python train.py --norm_eps=1e-05 --bias="qkv" --init_std_o=0.0406
Each number is 50 + 10 x the weight over the matrix's rms, rounded and kept within 0 to 99. Layers, rows and columns count from 0.

# q: layer 2 attention query, 384x384, rms 0.0365, rows 62-73,189-201,317-328, columns 64-127
# k: layer 2 attention key, 128x384, rms 0.0341, rows 61-72, columns 64-127
q189:54 48 44 55 57 53 44 57 54 60 67 47 58 57 46 52 64 39 34 66 58 44 55 32 36 56 45 38 63 42 53 67 52 35 58 55 44 36 56 53 50 54 61 56 37 65 56 51 46 50 57 53 69 55 59 47 44 60 48 60 56 72 62 61
q317:38 61 64 39 58 41 67 33 51 50 45 57 49 41 48 60 60 53 44 56 57 33 46 57 33 58 34 55 59 41 42 67 40 47 58 28 59 39 62 36 68 44 57 50 43 57 51 39 65 55 32 20 46 59 46 64 32 71 50 53 60 71 43 52
k61:46 49 68 42 42 48 51 67 64 64 21 59 61 41 39 62 31 34 45 55 43 71 44 54 59 36 70 45 49 60 46 53 53 67 62 47 58 48 59 43 76 66 55 43 67 58 53 55 58 48 53 63 53 48 56 38 28 35 59 35 44 59 57 54
q62:37 36 58 44 50 78 48 60 48 31 63 58 38 53 60 46 68 41 43 49 36 30 34 42 55 45 43 64 44 45 64 54 46 67 45 46 44 52 54 67 52 47 43 54 38 58 47 57 53 58 62 47 67 44 54 56 65 66 38 60 37 55 52 38
q190:49 42 61 59 50 56 43 43 46 50 57 59 44 69 43 52 57 43 48 54 52 41 65 56 54 65 41 67 63 65 39 56 30 57 50 38 56 26 53 46 64 54 54 51 55 63 43 52 72 41 45 60 47 57 53 48 52 54 41 54 56 59 63 53
q318:44 51 66 50 48 50 54 47 63 45 50 54 49 56 42 48 53 57 67 42 53 36 31 34 42 60 48 80 51 53 22 38 52 54 29 53 37 38 47 30 59 63 53 63 52 51 63 50 63 43 31 46 47 70 50 43 45 44 45 40 70 59 53 32
k62:53 48 46 47 59 75 56 36 49 64 45 40 54 53 52 60 49 29 56 73 39 34 24 52 63 47 43 56 53 37 38 44 60 39 52 37 50 52 48 48 49 51 54 54 53 45 50 38 43 38 48 35 53 44 43 46 57 63 62 45 37 62 31 45
q63:52 61 73 22 29 44 61 57 67 63 40 47 58 62 32 63 33 34 56 52 37 43 43 50 46 50 68 61 62 60 46 50 48 49 50 37 53 45 57 34 48 45 65 50 56 38 48 39 61 49 50 50 44 72 57 60 45 45 57 46 49 28 34 46
q191:50 38 40 52 69 46 41 31 46 46 34 56 46 45 40 48 42 57 49 35 62 46 59 49 55 73 53 53 38 43 59 51 54 42 45 62 44 56 55 65 51 38 44 56 37 62 48 59 24 65 46 49 54 50 61 57 53 48 58 41 41 54 47 60
q319:38 49 28 65 37 75 60 70 53 64 53 38 55 31 33 37 61 36 36 31 33 56 58 43 56 44 28 44 46 43 47 42 65 45 43 54 60 47 49 60 49 41 50 44 51 45 76 51 51 57 35 47 41 28 63 39 51 53 38 46 40 36 61 48
k63:59 54 60 35 49 45 44 39 42 35 58 55 32 46 49 54 46 35 71 34 49 35 53 55 44 39 76 35 49 27 49 68 44 50 53 57 30 46 43 59 58 53 37 59 51 59 52 47 49 53 55 61 51 56 49 47 44 44 43 64 50 53 47 44
q64:53 66 56 45 69 46 43 36 51 50 62 44 45 58 45 50 48 48 42 42 52 50 59 65 52 53 51 61 50 52 56 42 52 52 59 44 46 63 36 47 46 62 52 55 52 47 42 49 46 33 50 50 57 44 47 55 38 46 48 48 43 49 41 47
q192:53 58 52 42 53 51 46 44 49 56 54 57 46 59 57 51 48 42 54 57 54 51 56 53 47 52 54 52 45 50 45 39 52 47 39 38 46 48 56 66 59 66 55 52 57 50 48 49 38 33 33 59 61 44 55 49 49 47 42 44 50 53 30 49
q320:60 64 42 73 53 38 50 43 45 45 35 38 39 52 43 43 55 52 75 75 60 50 49 67 37 51 54 63 51 64 52 41 66 42 63 42 49 62 54 49 48 58 50 40 52 62 38 41 48 39 24 56 73 58 61 53 53 48 71 46 57 66 24 62
k64:51 48 66 54 63 64 70 44 27 62 48 83 54 50 68 53 64 48 50 46 49 50 44 60 45 47 55 43 47 60 62 29 49 58 50 43 37 51 25 78 55 52 49 53 58 50 36 54 37 70 54 68 43 47 39 55 33 41 64 49 57 57 56 51
q65:36 67 44 46 50 45 42 44 70 51 48 39 44 47 42 50 42 47 41 38 71 47 46 43 56 50 53 61 55 50 33 43 37 47 54 46 55 59 61 38 42 50 53 45 53 51 54 48 50 33 63 40 53 51 60 50 62 38 41 32 42 39 43 42
q193:49 39 57 48 47 49 41 44 63 51 47 40 46 50 44 61 54 47 40 47 53 48 62 47 60 51 60 45 42 50 46 49 44 54 56 63 68 45 70 46 49 57 47 44 56 56 49 48 52 50 55 46 54 46 50 42 57 44 44 46 56 61 51 53
q321:48 64 39 62 40 45 41 67 75 69 39 30 50 39 21 43 39 59 62 44 59 49 33 57 55 37 46 56 56 55 45 55 53 55 51 50 50 54 67 36 42 67 42 37 52 76 63 27 48 48 43 40 65 61 68 53 63 47 51 37 49 44 39 52
k65:48 54 51 41 42 55 53 63 47 43 64 58 55 61 47 67 63 43 49 64 61 32 52 53 26 45 56 41 53 67 68 51 54 65 50 56 50 57 43 52 63 32 52 57 52 40 48 46 43 59 49 57 41 69 52 52 48 46 68 55 43 46 49 66
q66:37 44 52 72 43 35 44 48 71 48 43 39 70 52 42 58 40 56 33 45 53 55 51 46 45 54 38 44 65 50 41 51 31 42 47 57 73 48 63 39 38 43 47 59 61 58 45 42 64 67 53 38 49 47 54 34 63 66 54 41 44 50 50 40
q194:46 42 43 70 40 60 54 54 45 49 51 59 60 60 57 43 53 47 49 49 49 43 52 52 68 52 43 55 55 46 61 63 43 53 53 47 62 51 38 44 46 32 43 59 54 48 50 59 43 43 47 44 53 46 47 45 36 58 53 61 64 44 44 51
q322:25 44 66 44 40 68 37 63 65 62 62 35 66 24 34 49 44 62 41 38 68 52 65 20 47 41 47 34 62 50 64 60 44 50 34 61 44 48 49 34 34 39 38 73 58 41 65 36 61 55 54 28 43 42 57 43 46 42 44 40 29 45 61 31
k66:33 51 51 55 42 54 40 61 58 42 54 43 46 56 42 54 49 40 48 60 76 45 49 49 61 52 59 56 52 53 35 56 29 49 56 62 48 53 69 22 38 50 59 40 28 46 50 50 54 44 54 30 53 45 52 45 61 41 42 43 41 57 55 53
q67:48 44 42 99 49 67 32 61 51 47 47 55 78 44 48 48 38 50 52 44 47 88 56 49 64 57 42 44 52 55 49 60 34 39 41 62 73 24 54 43 45 33 60 43 57 72 68 55 40 60 51 71 57 47 60 43 61 63 62 46 40 35 67 56
q195:42 40 54 53 67 54 59 56 76 41 54 53 57 46 49 31 61 51 41 38 38 46 60 51 71 45 46 55 47 35 55 44 62 60 46 57 54 30 51 58 53 30 39 37 43 42 69 66 73 45 51 57 44 54 45 54 52 52 47 55 56 45 56 47
q323:20 36 55 44 49 66 29 56 53 54 52 65 64 40 55 58 34 27 35 24 60 62 69 31 70 51 43 37 65 46 57 52 33 64 46 41 48 41 45 48 38 37 43 48 44 38 66 57 48 60 69 52 50 28 45 32 58 49 31 54 19 38 55 51
k67:48 41 37 48 62 54 36 47 53 49 41 48 48 69 60 43 36 46 35 47 41 45 54 58 61 56 37 57 28 59 54 54 45 56 68 58 56 64 46 32 43 65 70 53 51 45 57 73 69 47 49 44 51 63 49 34 69 66 52 25 53 56 49 43
q68:49 40 50 53 41 48 46 58 63 51 49 46 55 49 48 35 46 44 38 40 61 49 57 36 50 55 36 45 60 51 52 49 58 45 33 66 56 38 66 34 47 34 63 61 36 45 52 58 65 58 40 21 31 49 55 27 53 46 45 46 43 52 58 46
q196:37 31 34 59 50 59 44 60 49 32 52 48 54 61 42 50 49 45 52 48 39 45 56 42 53 56 49 55 55 48 53 55 48 51 48 42 55 38 45 49 60 48 46 50 45 46 68 51 62 58 39 53 36 45 49 53 58 63 49 64 46 47 51 49
q324:54 50 50 48 50 50 38 65 70 56 57 37 68 38 30 52 24 61 40 32 63 49 50 34 62 40 50 41 46 38 43 46 51 56 42 48 56 38 60 43 47 45 43 42 49 42 58 29 51 58 48 30 54 26 52 32 50 50 24 53 33 46 56 14
k68:36 59 50 53 56 51 32 58 52 50 44 47 48 49 56 38 52 51 33 52 70 56 56 43 51 64 48 38 50 42 36 50 43 38 49 45 54 51 52 44 47 51 37 49 39 57 65 55 53 59 41 37 60 55 58 47 54 43 48 52 45 43 60 54
q69:38 55 52 46 46 58 39 57 66 54 45 49 59 43 64 41 56 57 47 38 51 63 53 59 64 47 39 53 44 46 59 42 41 38 50 59 52 37 56 32 57 51 45 41 29 34 41 46 59 58 55 30 36 33 47 40 69 46 47 47 48 52 43 35
q197:47 36 55 59 50 64 42 63 62 47 49 54 46 54 59 56 59 55 40 47 49 43 49 56 60 52 36 66 55 42 45 50 55 56 47 55 42 42 42 46 41 43 48 47 40 42 55 39 59 59 54 58 40 36 44 47 45 56 42 58 47 50 52 41
q325:43 55 45 50 48 50 40 71 73 67 58 42 64 29 42 45 41 34 57 16 59 45 56 43 45 47 47 41 40 44 56 53 40 62 52 54 45 37 74 37 50 72 49 35 45 57 63 45 63 46 52 41 47 39 54 38 58 50 52 42 25 40 46 28
k69:48 48 43 49 54 57 43 44 53 33 57 36 47 54 50 45 50 50 44 58 61 57 56 49 50 65 44 35 54 41 50 75 34 58 49 74 54 52 48 45 68 42 49 54 42 28 56 62 62 50 48 41 45 52 56 47 55 51 43 49 29 52 52 55
q70:46 57 40 91 67 57 47 51 53 61 51 45 55 41 33 35 33 37 55 41 68 63 54 58 58 54 31 63 40 58 54 60 44 43 59 54 52 59 59 57 42 51 47 49 58 58 61 54 53 34 43 42 68 49 60 34 60 38 53 54 30 27 47 47
q198:51 54 47 43 46 59 41 52 55 50 41 56 48 37 37 49 54 47 31 42 53 41 58 52 61 68 53 45 38 52 45 69 55 51 59 60 59 45 59 58 46 41 42 40 50 44 48 46 43 52 64 33 64 59 50 54 50 36 31 53 45 48 49 50
q326:51 54 42 65 44 53 51 60 56 53 58 37 52 73 41 55 34 53 46 42 71 64 55 37 58 47 56 56 51 55 54 56 48 35 40 48 63 43 61 47 44 49 52 48 54 56 49 47 34 44 51 48 53 51 51 35 54 47 55 37 35 42 53 58
k70:41 49 41 43 40 50 50 43 51 50 53 37 49 67 48 44 55 50 60 55 51 43 49 57 59 46 46 36 57 54 54 50 44 39 58 57 38 58 38 40 43 42 48 55 53 61 66 57 38 54 42 45 40 48 59 40 43 51 62 50 54 62 49 49
q71:61 51 64 37 55 58 50 36 40 39 36 49 24 48 54 46 61 56 68 63 44 41 24 44 47 45 61 47 56 38 55 46 63 51 49 29 42 63 63 49 65 52 41 53 51 49 43 31 45 47 52 46 69 50 41 59 35 44 42 70 51 71 39 33
q199:47 56 52 47 57 29 46 38 34 64 62 43 47 59 50 37 34 60 55 56 53 54 51 57 39 47 50 43 56 50 43 33 53 37 56 48 49 64 44 51 60 70 63 70 61 53 45 50 41 53 51 45 49 71 54 45 41 44 66 61 32 47 54 61
q327:48 68 50 48 54 50 62 44 40 44 60 50 42 63 51 46 73 61 62 67 61 53 54 52 34 62 51 56 53 46 49 61 53 41 46 64 50 71 44 69 66 39 54 66 49 54 36 56 54 41 36 52 38 67 63 67 50 54 43 51 74 64 53 37
k71:63 55 62 59 35 56 40 51 42 49 40 53 47 46 37 55 61 54 54 45 49 52 38 60 55 46 53 61 53 50 53 54 54 44 34 48 50 43 60 47 52 54 61 35 46 61 37 43 52 40 47 57 57 38 50 59 53 39 47 40 61 38 40 54
q72:55 36 57 56 32 54 56 51 38 32 50 38 56 57 48 58 49 56 70 41 55 46 46 50 37 62 40 45 55 46 61 61 48 63 54 49 53 49 61 54 37 30 58 57 49 38 45 40 57 55 48 57 63 52 49 32 35 68 54 58 51 57 57 60
q200:37 57 63 67 66 68 49 44 38 38 55 40 60 49 44 38 48 59 65 66 50 54 61 53 49 59 49 50 52 59 47 46 58 50 52 35 58 31 31 63 53 41 41 55 42 47 56 44 52 53 40 44 56 62 45 45 50 73 59 59 56 59 61 62
q328:45 44 51 47 66 60 56 41 43 39 70 52 27 65 45 52 60 54 50 42 64 62 72 29 47 54 59 45 49 29 43 63 58 53 45 59 59 56 53 56 44 40 51 60 54 26 26 54 67 40 48 45 52 43 49 45 42 51 55 60 49 45 61 36
k72:60 64 52 48 62 39 44 41 43 56 23 57 30 42 50 35 56 49 58 35 38 42 41 52 56 46 61 68 41 51 36 52 56 18 31 30 40 53 46 38 49 70 29 55 59 74 45 72 50 30 46 51 50 56 64 49 56 33 50 50 57 49 48 40
q73:49 56 52 35 52 44 44 69 57 55 58 32 22 33 26 30 49 48 48 32 65 53 49 43 65 60 57 48 45 37 51 51 56 27 43 40 60 56 64 36 29 46 51 47 54 53 29 53 31 36 61 42 48 42 44 48 61 34 36 35 43 59 48 29
q201:42 42 35 61 53 69 42 47 43 49 62 41 44 48 45 46 54 60 45 44 40 61 46 47 59 51 70 49 56 51 48 51 51 31 50 48 65 52 55 40 49 64 44 45 60 51 52 52 55 40 65 42 53 44 49 46 51 58 51 46 43 53 48 49